config.toml
intermediate_size = 576
rope_theta = 10000.0
beta1 = 0.9
schedule = "wsd"
Each number is 128 + 32 x the weight over the matrix's rms, rounded and kept within 0 to 255. Layers, rows and columns count from 0. Numbers have three digits each.

# up: layer 6 MLP up, 576x160, rms 0.109, rows 243-285, columns 0-159
# down: layer 6 MLP down (transposed), 576x160, rms 0.106, rows 243-284, columns 0-159
up243:118151069118086121142162079162095107113055145084136155085148150050171081137110130102104181126085144081185129060131179109122111090102187163096190062145153102080138131051079109079125146122103112086077128072082119132151170152136078161102123159109143066113122116108196122139111125134090132142076127116057134136153145109127149201178103092053150130057128139120076170089159100119137153103114157055141071137174082151134149158129084158126069112123085100121120155143143107095125149165110094
down243:192165168193115163136109154193092094135113103138148150127138107156172107134148154152185083109107079213123139090086176138088124135161094173123087057111129085081121078119172106098147109121128124160103146138117150135088135166169114157120119215110070102131129111160038125148104124110099130065108116166157131185101159135081084127130125123154137206132172118178104119135097138154112151093145158095160095136119041137090137200130135197142153115151194091157148165092133089160152115093105154
up244:149147076139164125159160105115084157105181149132207145131147138136118108204124123114118102164138125116155104110049170185177081090150133098091111126153108094174154106054134113062055135120152150109174148083125143133081098133118099126190105156130129093078115110161102214079083116109137212133188052083169090166108101095140096120106127068115094142196153111156169166125125179114165093128045099113061087124145060090091174129150154168154142146148093137150093127190091120146178093128119149
down244:187081069152194136101098137186164120124123108182086129072152055167112129091143073126102137153155124105102153131091099140143096099124084078076161121127143118134054119159092140162119156176088073111151135097099075112168106093134143165164152132118102157149157169080126141076124154096194143089123106126086054142078070121148096131076170167110125077171113165178097051175137155176204164147121179211111185117161140133149174139137081169151142121152185137058161144027173123122094201095177154
up245:117113164136122133091102147103125126136150120089158110143090156101133112119092195109132167116134118154154088107124140085148106113095146108104149126136139151154089135135130168096132168121159127115157093128168198110144120185082157154131134109074145144129119122118121121172126146088166166129106109082111108139135152110099092130107085094204119120124140132140103124067120166138093145094114144176093121171158145161152187110107097099128152162084153143128098099134134170117148101117151100
down245:162087157125126125087106124201167104150113096113125097125098110100140154103133122168148166119155098136132132143102145130145107138098157083106132111059130248141109173112152114140156109123148115171139048068119122144179138151111122110149148076094139128125137184122116101114124136132167138080139090131173115110105158137121105101124145095104136173119136124132052105150159143118107160137225115116084109142143135143112127168118114093154139115101131141150081150115120178110126101097135150
up246:145103134159105128115111141183175131162080128168170160120160129152119121170104164182064142160112137115143153102123125076164100152101113101145116165142113115151063085102123142116136146115139045112131128152145146090141146154106105077120123145151134108156208162125143172156079128141200121163069123101117117159145139093181179143148136175177160150185122124057118125160183130160153104117124148123055084117090172147104123156096133105110126130141101122141155058141106099146206110108155108
down246:158130152146145226133160155109091173123127130127125150150121117094100189145148091147141173124123175100177162147106109163138121130154120140084113148000130118087107153132161153155064120178139131108183188149141179169148132094124162085175101122091146171114141153113138132106147119118108128139127109146060131163163158086159131145121131158155167116144167132123148128073088154137158125134104124125155159125143080099176097117153126136178114096097178109085144145100124162142085139212152077
up247:151105148197143107085113125135145071168085143124059103124137163155144104123063169127089127103120130188164128147141123175123105157128121165132122131144175099127111118093113113120124175153098118094162161093164116117156171143116146066178127127117098121152174151104124167143103079107150149144123128089185190122117108143129168110151092149118085104139139148099151112127148126207162162156085126195102112176162188109120189153107055165121031140093113151142137160100152053167170124089188107
down247:189096089098163177075050119127101142102195123144207072088121098119098113131174136154122138110154140170188132129145121116148116165138082103186129138041119158152100059141145167169157084090086150096130129141122118137092143154132107108107151121118167150105186104088110154147160137170176144130144146161136083130110141141133083144102139141155192126066089121117146107128067133133101097146122165091089188174173078085120095118091102118128126146171182153080153136166154145100149107116171120
up248:088135117165152137143149105167090175119179116159118132144160082170098134156148152007138068071123170132135115130130151174081131122128143098127154106163163095113101128128158179123102155168153102091106091107140116074086104121130114131167157183183116183110120166130170118129135117099113047135128110138125142165125168149100129165105127135139118175149186163121119132100122157147091118192093171168132134138101119060097157118104128090173158084098077128110149131111166105135118092143090120
down248:113139157099174053113121134147115165100119166159061115109159137166136124139128111111128097092124185133099152116078122113104180141103092104083074136051134100087083165151133127145173171177184169141131105184114145151171083147167070111155171131069143107072093163157141102102092152165143089128143085130056159130125131124179112127112104148118081121142054096099117106107110068097119142096215141116149092104133139091133146110145100181145119134085134147127129116096153157124116165174153090
up249:149140094074115136154078142140154133140129157081112135109159175061115161099123167086103138168109142140145087144169147102173163058150173070043148094152102148140149126100106181091182085128116121065064095138094178163074119196170157192125219113152076167169119154139169098101116143098098163138089170180157120161154149132084097125107160115154159162043174086103121162116152135189115137078135100109098148130146089061142161157126137143075074150110132105095152132124122160120156133136110160
down249:114096140151118142080198137134165132136079085139168114126181146109099083149109080139138127148103141166203182082137162109097162116165099107134151143127149070155096201137107155060137137098162128106109155166096107077144081152120120204144117109180084072118090149140157159154072145107106103155110116107120139075090106074103177096136202168042150166116138140139057154139110062111111085125148127129084123049108070084096132105101096107072115110136133104147171129135150213132084167195099125
up250:132130135170106170088091130124125192146131103112175130110182156208116097144135158137117148123089159185144141102169151149085162069096108138111117106142132126088156095100049155123045124181131124109141119129101167101176146168166106074145141143162128166184142119121167114125121104113154136124143141118135134105154145104117100140146124122059149103196160197127149171114117128105153096085119102109125075167114120153136135172084128099128096161122106139083172115121145124193167122089113131
down250:125167100129176181097106148093123142150151161122100141159109162071163149121202156184123148134076087129143113127045125161128086165177113082102125125123119124160154117151173108124164114158127120080169132105092113142131117113158112198100131129105166149126135105097095154107154116161112092155064147109141128126061080136123113125114136091135111095120144162138122132105072199141158115159149120116123085113127111120185115132100138136086150116170148199135103135111132097140140121154159122
up251:099108065162192111151100158135165114132104189135166165145151143114140106132132119195170140143164107175150140089097151093164062109116156176102131117136122054094097134068119132081167072128178123088122150075158109126142134151141104147169164110146159097133156130094138095155188142180096189095036149114166091123093135124128174170142195082125138120157140138157092156126185155118139149135131140090085134126176148084093138181132104128189123067104141106132161133150144162148156167164108143
down251:121108078140089120114105106157163101159123138155130120143138040118115158159166128146099095109080147116122122148141109100137121178147169147139127145000132092119113096131133089081146153150100126133148146201141153052132108151141144122131109167112153108130106113166143161134154121112103067075161149156114132104114104166121154156091154113118079191075096092114093086128146161097126072159140069116158106105120200185095086101128126148115062119177113141105070125091073125156142076148131114
up252:122192113147043127172118064104077135158085185190086148154218097135102087091124060059189108136140148202102152162133150141155194144144103173137165103180114139129149162152139156145157163181181127085056109082091184051149140185083134038162101143112122099185136097130154168139218066087166145080053111156177063131144155116099152102108094067116131222150163182153171022111082106138125117198073145173110102119123107080122090155125130100135156094127140080155104136121093087121148112154105094
down252:139138115089248067074109114134203162145108163117175195110133193103114185139158102168126190072118073091180128094129083174142131125112078147106170152111107140148091141075117114147129129125171132237146094121148154091150145084103150117107133151103085187076083084173108119085050104107092138118170193122061109162081071089159128096152199139144152166106130120152132201206124132126174139017204121156125083113072190098066110127135154083129113138112142100100153092127152083228116155047157148
up253:134186114169112172162119155135124151135111163149179060065172066075115122166096134109129112154105086114190078147056153121083145137088182088167116152146126138176133154179112201100136118111119098082118102093096101095127183191041150143099151144151132172121160061083133145181181128150167113128125156116132094126161114096116107164164111150110099170109172093164169124104108158108163120120125117129067088136127096150145120137066133206065162138093136111118129107181185167120132136138079157
down253:141070124125173120114153089121121096142155107120069080163160149150109140149122111197135103139130177090059144145080150045124117213105102149093131131116166145076113111182086170175092123213136113127131110114135150128143153130138090073148180045118124170146144150118104064109047086174060133151141156088141144163130104094160152149139139110141095129112110156140123082153124148081159106071140064082138083113110140140136139170100151061074053152082113191144097102152147093092141094123109129
up254:134076133107117114128157147169170165185144112146150100125100122138106164136078156100101210121121133140108160088103166086121153156121155108093212115136139123103174069113125119100092131161189091103107090143092146120115058165096174126129152137143103150182172166125152131165115139119120190155142111084112111148183120112073135144121153148134129132057111219190097114069196197126168124069187098109100115154147126118102152078112116134165107151154104062094137086164080100152113105136109135
down254:112117162164106201158180155110090112122164140154153160162146095152088146097093166141103161152110134107097054104100077129138047159138116168188215126119090149143185120122121139144165131182107131093146154138134169102166152147137103070107164110132108064138119154112200109159120147103120151154152094127116125088195117136090134118117158132139162128107148068118092175081157126147154173173107176107152150075145071144092126136157147154128089090136130117154076133131168176143114133129080121
up255:126128143190136085091129186117176109159060128163144140136136156137144126126073082185147153170147081154162107119092079132160121159129132101160098110158139132143072052123057131137108137156129098096078147120123114122108159151147146104090142176110103109105155100140110121195158055066110068166083075109170044187127134107093081140132040137135129140118113111065147077115149088158159148195112167111119124127156083143115103110147118128147149125083171121189190120086112088139170142144139188
down255:117090116157153083136099138143152107168119170116148122127130067118119123043133120125148183133090083154107157182187180126129137151097119113175133148126176136136120133114098139174080107177207171106174109089108067106117120147142130143092155140131131109164194102101163176110069143091141073118136066133184131124149133059147123113125142213098074071074055114104096186142146156171120205160152176186103138152175120116118150146134137098134146103117111174019135083130120129121109119102124091
up256:151084145168197107166160093146144157179146115180112113085135176153190135131100190070113171110122168116170096133145197103151188069103146072063163100150169087108136113075147105132119117129132154107065149112118093165143167161138129174136139057111099128119175144131127186035156169103154132131102180129117118116113076146124099118167099173183199091090211109124131150072137118187176131108100161142105128152126101096104128150145117132124076150110125153105089136194185152102126089128185112
down256:083108121079090105097177128077121122158062118142083119140155127183143173199122114156112110121172131136167154148124121093115120229117103117081112143080127157130106153103144141127141149181140155115109176176100150108156104125078089159097101089079171171129114179119136118123129154086101093183125123163118137146075135144147172124115135074126118155132161117126088134108083061117133131123120144163156061161068094095130098115084068092133160110075126151162124096099220189125108080100208124
up257:116122175057114088133142133135150130093074144152166085113118113111174108102130123166141141141085130184116154144077182083142158120114149110055140103154156149171149146074186152068128107112106132104155127082106150123133122143100145198090156095115064141091124084115159151130108159142113127103111116120124093132175118095131068140187144108133094128110146164176083179085071133108144133126113101139040127107169152174102141156109154105209060138139131113182138147155128123089108177072204092
down257:136140111176148133192141138155135129185166129148096101173148102104133118120165161104098129082099128162163155120135073089118144169127147190087108116008107196106141143096114149117175145177184137132132109136093134150134172100150102100147148162165147146123126063091097191149108110167109097170102120118163098124088089096120181122118116142116114169134144159209106125097132157068133108143090166193152123126130147129176096144096124167119085150077109133136126027090138080158067160181176104
up258:093108144173083197092123125136167103101079102199146112159172117105154077142135079141059146195159130151171093072154162139078124135102129095122091157139111142142100135133081193077138106149131092097154141087065177135098140152120135059188103170109156134158147110125112139159138127163139194124032118093170154103071132098157138192150165188088100158107111097111134093078183112105109085163120116086076146193120149118076126186071130164134098097145107101125168110198094153125194199111102146
down258:119099112143097141087202165170163104183141166133130078171113140109137126165096083076179133108117098138116111167117147123166104188122122135176107056090111117068129136099135092084107106106121117037154142145157170146254153089126161104102144109123126108111127084151211108192163061176076137142182097159161087141082141086234073139124116122125133119149105177079097121155143151143120160063146118141151116158150109089148134104126099107104143115112146167132080120167116061088120146088097085
up259:140100118081116143191150141123155091127124151147182125113166160106083150115146100120140080140183132143102120129081093114174164079152146089124134110145185091111083129091168129143134109134192062104141077137165121069121125155165121166116180155145082173066068117084142127076141138064107137156114149146165064163108082101109113173118179100163121163094117146168070078059079096134136135169075072095120121122144145122073191142174136117131102112144087099140115173135128105146125152105167155
down259:155154129117106114088115170103078097170138084077134100149101123120166138119096184117148166179106142123123177134155095089108138093121166123108160082040080163108185128124145168141134143107099091200082190153109159124170129089160136096083100152133152126151126137089059158148096093123145137171123111066133136153091136107155130098136163121164156127079114137146078092189162156078130154087111105140180112136193134184113215142089059165105111143075166113153123081097113152121163130147112125
up260:136171138095119110203107125160048124105136132149140116144100167172100145127052128171097165130145155083138126099078136135162111103090143070135156076150161103172116084120119132122171128157145091095125158132114098079082164144098200119177143100116132069134121141124138171151160088127201099139126140138152097067133158110181124159115111139090143118142113156117155088071211103114118075114135102171147126141114150184102173153080137141065129146126066100121125136141152074115135123118142079
down260:169173116084154112133155161137095134085136110100110111128138111066095126102132121116122145154146142156145111104117107135117149088147116171166194058089125081146148204198074139113104163110131109129123158146100193139154124142136095157130151148133108077122080103099144102084092168150165123101135133086143159099155135166096175098139147126139072160151040111116075103126151112133136091117118138105156168170075109077173137106172146108124120129108153142165153170150162149146133092103045096
up261:124109139097151133163084115112115172148139104089180112158147110093111088138056141133123153168208110109146118108201170154139069159108136161119172080141086157156112150113128136143091194177148137109164110093071159172200156148153130102157133118153116100130174150055125137102098119151142184130133096094133028169125144158109133103153087116114134117154171136145145135129121139123107144149136117111079081110146146108098122156128150087143118117120131143167167166183113135125170154128131090
down261:195114119138149174154148116110113127118160121121156116116082110132090096131094165082110122077151137154179121138155094178085148124115131128143086115056105141096093182100145153125092150131167076105176153093122120146120079142106152157075142107111139126120073157111142195103103139140147087150113098133083095085192170106213195085145149137128130149103081141107123113082120104118071151087159132096114106176148158070153142171092194133126167107119152108127132138187099138125119114147134085
up262:121179135126163114129151125170121133144167126078157143101176151107110125154174135157087167157115168139114093112135152132107173080153131105096088096133072126129086118117042129114150120157137124100101160060172197167128091163159191108153128094071134122138157149159140147143131100110133088121170160137105108183093146085138149183107069150145070100164177096165174150095086121144107118140136083145134119165171153119088133093104165150154149144122093122134227100159080152163135118143180120
down262:162158100149137174117042152160157154077135125123156127141126110134126104165189134160189137124115136189121135118098132166141146106141163118145114133020117075148130094165145154143142138067147184206143113118123124141139192115149111139152097085166174145138173129157134112108202128094138145153094104068103126157121127159095115161088084128117181144158159126115147119129182173103133146117107170173173082134136078124127113082122147169100104126114190128073114135142162109134138111166164150
up263:132092124153088136176154150121121166151119147106115156127119111128149101114138089129114159172163119143164127077071135136145137131127139114155166073152133080186075180145148109113144176129138120115129170074134135122198125134165146071103158057141142159076133123125184136150162111112078091103066133135105091110094158158152118143074144103129085191170146140113167159064155092201154101114140123178146158087142114076123140113128135108108130137130111139140071072193049090057148144145101121
down263:233144091129170116134072150177150124140117147117077174112181157120174145110141135187113122110131094098107153150102096119128106093144080092102099105047137102133132091132160192140174122103149129141092112142128109124069161156184163127111117116109149159126129161063129102118140080146185136099093182061128132140120159103076126123111166165144134099136149128083127125150096166119112071128139118171153133158111143126157122146101128115163080134142134110046148127159162135138076136153118127
up264:094069159161075151106110137119174166089113150143155148177123171174172121085147156081097120113132159128139131122132141160109105147103143150116150151154111102077092120071085100103090106118109087093084103066177149123113146198095179092120095209159121121160157152164123144102149097102118104112083073154138188098118168151136131163107156076130133095117103139053137146142153193166090132114173098113089113139199151098132189074094148100196050142127154131100113113155136137182143181188081168
down264:093141093189164110154068075088145155083126097183102158135136132148182103141102093171146186110190107106189114103079127175119214122112096133125105183171128141137127145181129083119119124153159118095124072112141072163071086183119076118074128122108084126164227123163111075119126125067114157141116136126162148080119095093156175135094108143060090122126140084118134160148183106175128146130139097074163111111164114132169152105120153130121149156123117153147167193136153155195031135149149115
up265:136151149135115117112074120137153164146076113156104109109170128109188119106142084123056143098080147060148091110088143082089143103134135075111158096152131074196127116155127156038155144118114093122087105098091164092101126143138130105165148096084095109108137135112191215153127136095076114132139178172166144083190119135026112124124146134111087116148136117134189093066089086132126077114141040136110085125114168109122197137106124141114098116074103125172142097149084132181110162081109129
down265:199143131090121103061150147076139090106137050137109125038177069170115164100117161084110110179136150073102148137103170158081116113167129121120163171163161129151187141130134160121121059145128119159123112143073165214131060138107114163116225124118182125135108140190112157112153141134088122123160132117121118136121149094152176171120065179106149100109138157194127130079104154134166098138146110182141129071059140125147142119164139124154167089095161065124153123110147148081146163083108125
up266:114119114156093164116107101178140155162120212151139113074173155070111160168116129130115115166056120180159101117186191130122160099097128093112138128145124113172149135132157166118148158128131069100045123149162146062134094148123153143127143120074116119174177135176125202115105139080114106120164151147073117099149125069108125166108143147116121133157138216114110156143154103175155099104146120042110160137197102090132161099072148134114074092155149092058150130139182076128128163128101111
down266:134085157119125120093111144164114131172099096139124110127140171067055151111155186152116142077184068087129119149143100099101124090128172176124135110083112128161201095134130123107126115029074155169117119117047155149118120137175127096118173111071180120125142054141191132149139134154146073171137099099129088119080172140121168078097124102108157116178114123076119180115125100085137124093108109095096135163104158128123135188126081134134103164147131129099107131154099131066129169163107082
up267:136155143136111104083063115141121107159085084145138107108081180116183146084129094122151170124091130161210131123120109077131115110165130160084193086149140102124126067097143200051093124158097050083141133064144186115149097135182136138127113095138105183192142106132132154130151097158131131119164126117153137099119141109149181183103182114070140212079202105192109116109173130159149161136177175087074098182251061171137128127122116155175101129142174100125148071148107162179127169134141154
down267:122195158093145116077145137095142172096184128104119095089118116118102108126145097142120072086070128085169121097200146131203138125087090168107135137131137154110139096083106160161145150129072188145152180130167135100153139077127052133111095125184140237105130140137177142088101110137173079131147053167169182137161125085137091128118122077106109187213183166116117106104134068119192170108162144117055192082106057115090199095169152139167111110159148187155151106182097153172099100139137139
up268:073159128110125190176096150182123150089130162093092135123125135134114152176136102134143188127143114109117065035140110086185110099135202125086093100146139132140155116144148169126134149130167111114173164106124146122116163151095119059168126151065081082141158125134145137156151117091044136137072106075119135134132159077090152101124088118090166131084133097162140126119124162120120092187105134092125074115131073140099161138159131137190147128125108132143137075130072116116137123102090108
down268:103117122177115122145164152083076124157139098091136142128094105092134153160111145136130123072104115161104173107159123099102113085147154116107162147009103196133157132039132095136081127138123147199133098140083127140150179133119133091156082126076113154137119132119110159137152131077124095128121126151088120143116096104137142103162117151120156147124192134087137151155135100089105157156107119139190091110152138197085137221097143134109138118129147146155125100105131159123080106117151125
up269:076088140137144083123091127101089157149114126120120138117100106131073116129118192130135096090201178075117062154156171132118136073114130170128111169171174118085109140174108164120100145072124162109159104094159164150152215167129140112160091152135130092114133101110104189141134101143156174121077082135131131148118093158119137130153131059132126108109151192102145027120134121077123133172144057124084105195208150168110147087108169172094091143151118090069135080117146116211197141088131117
down269:170158113202234118137087133072071137175097169100093117118137098075126141105120124103123114122160107129154078135203157061148148112135070124175129186163123117126168143071109121151161132093103140078190161080109124115121141119142172184111125115114094081100160149131172124134100092207150096086108032151145104141110162139185193109146135135129083169154085149149131153130152094181148093116113114095072123159177126095190177081156130103146125146200129182126170141142182143068168144079113085
up270:121114124150136132158114061134167087113066090161116093162188122140142152133089118126157153201121193140115144103158176169128135144151146154044113104143168096125065121199104095133171171112207121086117140090133113153123130145134140136190121145155117094081148145103095173083189142145187166162154112100126160118121147117123115100121109155087106109139128139188136103118149168168142146129100129101111149118111095101123122132106077129148092152144124149162146126161136082100149113141142090
down270:164131135098141102175189164136125139095176154142107174115149112152136120114091083111108114121121149089114096134104114104111108119149111147142130157084138137112116133108127129096107112112130162097063067109191173154109150126131105178165134143108110120146074128123103115134159140159156068120150150079197148137143147074113172118092161115127147091077097147115186131083111082132129107138126093152185155104089106155208175138215162138153165074118070072139137108097135166127120146182158128
up271:087086147158202136109161111103087117124124154140154149140173130083095150131121126126112112095137159158101083106134174106161172166106131122113186163168100150108186115137144109127153138120138146106051177112174106115139092161086095053126192112142142146103136132170154111139093118149172177116116130211148116153105118077053123139113167100136170147123137185114147103120102132131136124125048188161119116124120111096099155094078138149149159111150093089101190103159082101097153167127135152
down271:127136192134175076068103179114128156095072139121106104143141124147107129111076132161103148083160105154112075145159176187173097159134211140152169134115098183109155182144098091151098138165106164139171072088117127103148096218121170137100132137109198128126113125156112129089169113152160103190141102092115165107125104120061146138087133191125119136103124105128060098177122151131095171124106162112177122116121103114113177244081187138127182114150089114117114113137133143143134094105176144
up272:095095128101105088142139145151147152097144143087153089130153136079146091150127178087145178176136111173131117177149206118115064156121147143128152125140111094108127147086199135142157158091180114099114133044130172133145157174171125101143159144118096093190171147055105149127173136156089161100092129069144085085147100116146137148119116079126085178132175082133130136110162169079144119154138094117106076112155120080109119101148108164188093096138111145078129089141150064154202121149129065
down272:164156139113148103100110140057128090111123136132162129157114075117109140100135127098105117097202077113126144099112104102167156157105188111128154177088122076093085084110140082086189082107106158083149139142122124112100068156087127134137110145075145121102098146087131117117080131165111140135158160126092116060129035190089141104152164095127063164136073097144080117164147153084111029143184114090122107133093138139114078138160067162082109137093081094136121085119116125136119081095125116
up273:133104071125126125204113151100119167109128117142133139147204104152234155142034161090094127124104180137130156129094149162190130139139186146140112107157096114132101148182139162139078160147140046082163072128161134159118132170109093149171204135141102143100148159115128118128144086007074094122108170177191176128110083132073152111127134129136146149143107184104152165139203132186100148069045150113110150114111081086112146138136141188155140178110196121145170110147101102142184133079143142
down273:116172099135133106140135113107104125125152178080140106093093079131086157095129087154119143128129115146089201097062165130127112136055083123161133174154179153157099077093138112068135172140108154139144109089159104154197156116133090182147166146097088118164124149071147110116124165156141094128178138103104167203137057167099102115080110093073124177143105123131145132121174025111090134210110096143110156093134174087111124150168069086167083180065100124159171154143199115143109087139154142
up274:062154159084213125089106054147101133138132225163126176174137204098076112153082126073106131130150104107199151115147112132172134173165125085101112147161145114155136097089137130194171110143155110062119117111105181135096087186169166177141138175120191187125130109108173124103122189141083150143121133055097105084145125077155125192119130121181121172103076162136077109125193121088142107162160145165066125121148112104144117108150177110076114102149151106119149178108125103149118130127122116
down274:065128241179183101164129152093128063104123172152125177125128157138139135139083113111142148136090143165032100152153167128092131127104154198096078121158155177133126109116056128122067169079104065132144098180141123145162117121138106154143085150152154104095153064111108125185142166146133127149106110134192123118105115189189169102144125117110173096102122079118104098146198125127148142148136111081135129098164116176169108027164110175134056135111095104149147125121150115146111171147117163
up275:120091137115141124071123143145172125173138141144142029120135187085228129091128055097157119186122141148140074153072127103148098084080201170115230109174114136163086108125125131079105104107084089119142113101128193132128163103103066139133139113161117150099182094131173158146108123127093128069191089149242085099175075174109148114139111101157137134122112108104105118088103176142160141092143164163114114093147101101095137063096158156137152152122117053131119133117186160091118141166109149
down275:179131161110088106112038032091133126123104091192108126151126064122162116115171133074079060140166093129185139193169156142121110166149109158155099163081159182130128174150140155062121128100145182069165116166198193137089107116127109136129115117119111107074105186154153137087109142126187131089083097081153100119102092199148118116162130104176151123139158116122180131173111123113165122110159082096112093113133099128150149108135181168097120176128108095122161182087162097119057097153153182
up276:112119087122143106132142109141116148121145076074118138128102151095138033153074090142113197152187212132204062120162151183160169150106213146124104121146225155117123136086100159137117158145151088091087159157169131127140187170158132135157177150134124138115139134123140167054132094125020154186084154151186145133166079144096122166124097151148112156086178141140168137116092107121140128100096056098115101130134139125136120073114066101111113165117120126164092099168045146102134111115085153
down276:149119177099156144047038109135122141098136053176100110163113169108125095107113134141096154132161112169118092210148097141138131110209154121129077176157141214089129164125158083079108164095061126129166053167074062101084049113129099164130122135159134165170202124109182123171116063140106133111158108089133123168099092118114160102119160135123101141119114131200144093143139177113110173114132093070120125135110112160079156137105164108090097125087109119172127096110099117125108143096115172
up277:071085050049091138149080094122060155135107174181127154130096231115149089102145090113137172153114192131130141085154150182118077116149174110163104205134148076157177135109085211130103122167121088083109092122156103093116139156087121067200087130176107133102114107106152145138101122097176195142097088133114108121168173136131147137145095152136190098138120111108139097129123108162123113102108099117089097208114136125162129088101146122154121155122197116131169097110157140139162090127169173
down277:068087076096122148118152082122080101188101109094109134139098126125181127112134113114117132163124112075125142144156159102122132075126183100138099139113126149126141101050135134160119120149153165100143110123103140130141073161154083139136136152107081162203137130123118154144138128050156107181162138171134147130132056121124115111143169119154120073112120100137110118093145178189152134163134075152169110115098079154193146099188118157127184063255075173169060146070124153208173115119144097
up278:148138074135109106146171119159097090177122081159176068132139108165145128110119085184112097172182178108110154099132153166105157111100116154089147107143127056137093097156088140111080127149112086076082100071106062149128150157071109116174113105155077131120071117151105108097127117122182150102118114160163127159074173122128126169075130133107124129184099143135169163115135131171121167105129038152107129073128132078111102155176101129177139086113164182159159139133090073150154189099085148
down278:115163098117087136168139179140119102123131112107141075068126048135189156055159098186154130100133126137143119174097145138112084141161070147088117106086134092120148015089165132144075108130097169113165148103108074113131134179091153143135157147133137132178121152149116131184148154100105188157154123143175130173165144186128147130148118116143114106136096053148121182112098068102138160112203139117135164111161105112121176150130135105157175076095142170163112163110120125142149106118082176
up279:125149100128165156147059122103065171119136128080142115080135137130154139156079143075106134183110169091177080044095133150103135156194143167083145178149146114156106122114164169098160173187175114103072133076115111181128074121164144155122105156117152132132094142175109126169086098078103086117134117155150142099106163131151127179113138166188073157143146152119105119051127070134154091081094153095140106154124176099116183098131157160137173117129178164124147086181112069168174136185117140
down279:104170149085151152110145099137133119118070116070095137087121140125164159134111151066112077137068161151120130186170147130117199096148103174138074123135120212196218151123139111172126130100114146123135164146154152119141090119084181117130104152154164116121074064153145135110154094124158078140113170108103122147160150125106153118122150148170102110144093093096146105198192080164137137057139118122107123129172163052118152074150059171111137190161155133163202089124126119090142095143075148
up280:126102124099166131138119109154143184089084140179107082108159149118145123138118115071105168094094140111155162116171159119103071128153170125138141078142118126170116127106140125138146135109130100109169119102220125153137128131135149128127197129100147145116171106080139127135167186115085149084096161133111181112181149133115157179150077131150077199098126128095140135115140092144165054111146127148089072107121172141117181089101147086134063141114067141121090121146150088182101088156107117
down280:065168143142138096162107123122203103108134125135136133146101153136126149091117147119139149129110149122126149141141146112095160103192123130175098124152123130116161111131119173076138187150143094077108158091140143123167088080181114124103142077174060142092155147102104162100137094152109118093116157163095173160141007129084146111127091154142089115135103119102135085177103129088109121130119156133168122098177136133059108101113155129175122133096067154126100170129140159144108183156113099
up281:099136094163152105106120124167078075142095153158106125077128066089122104174153158087156142153138131111149110162054172096176180064092145132097141106145183076092077158109136161103160112120160165081102094135071085088084120130180176141145107130158075118096079127128148099111138104078116186081122162131143123142114124166037107140152150082168131076132152102235075076105157092164070120121097126160121075117095078101145171078113092090110077094145082120132125122147127135114108139140152105
down281:111103147153084139072063139115096118152149124125140135201148133133117153139120101115145084168116063099132131065133024108120124178156103135172183119084065108158159116127126156138141167075137160154153142128146133136147097169122178156111162119160104128076098149112125103111153111104132084131193190138178127153198152094162093079114124083069117181134112089134157081138133167070103088125178168177097097097104130130155080104112078149093133130091073122147177174097140095110105187111145134
up282:129136128140126161129143084142100140177144144178099109133087140149155113140126155092140150152168196166106078071117127150182137125122188156050152098142167088182085120114110104104145190181165124113081094082087088102071105152121121139126149105106093119088126079154143136117202112114099120147121161070140066137096208088148128154137152153120131104119170158155129099109168118140146108148098085106121150059130062085126127116043124125158142088084133106123153105139156108102072089177123163
down282:184118149068171171182147091181131139136075143133065076121066076154095139095089133138080132120132188078150100124115098130100155145195143145092134115068076131127133133180192114116122119151129126190145191133095143086111132099160142084157112099116163159136160155148151114135117099144138141106165131127102120086107148081123144092128109172148116085177124100123138135138160096139121231122126097126121169155108156152139101114139135124120127133098121128137111108101109124169140064180113160
up283:126140111099118136121106154125086075187090122116148094114160145129188083103176127103122175104127129093177051133164173166138080128096134093137136066146114106154085156094153098090147094103199107055077201086096128126165162110119130126108121202108098176122087131160155079101103068144115094098118111161077133126139093112106110175150146082122133175077156174105185109122180188147080095157133118117111117095128088113145154115175160152141099180152177135124149132127104070123151187124114161
down283:077160093162120104074219133158137154193140088136149155150114163088088125170086125194168099143096100107152117099157092077172160151117092157118121114063135164161152165132170078129087111124104142108134107187056145119131138145142123128145134128179124103130126141134194056146132124176153057084132036126129168073144123098140134079124200081170163089081158104129119108107104105107151106138105169175143120128126148111216149164163127108142060149126157134141077154158139122088145083081183109
up284:096137114130115166155116136111171085184048146188196170123137151144153160110148121131072143158085103121147130109107127150088135079086089078108080057154145078107098192121106100205151194138138186076123118151138113111166149156135101148124152117084170091151116096180120111109106108106166188157098105096191101120117071087119124199043131126162130143118116116172071151137182142178172112111104143164079167146137067060109134147127143108112082112132111140126135172143157098147163099103121132
down284:122145182127145146135123102155103105168163123085144097144096201197135178169085163085091157110166184138088080155109166113175125123111099162081132073149136145110149143079140093148066131149056141137087123196113107131148076170109061078088145061187128126125098142127164081100098153186166138151173146137103142090160144162174138116157119125177068107145124146109164072101115082124111139110119128175129146141130105118096126124115132135167188078079129079217151109153129115174150086168200112
up285:119088159105141136102122116105121072162090169200198103114174140122097152092130090131138151130120102135132101081175143133109125154194168089072137105192130143182108148045065090152104104169137155123115168084123089129042190134126124169116051140190141136213104116102139182116120061085142146137101183108110120121112088115105137174171095102190066121097133181128142135080222113183123155088109144186118088173167119124098177096061100114127112103155120133186169159193143127132115096163151081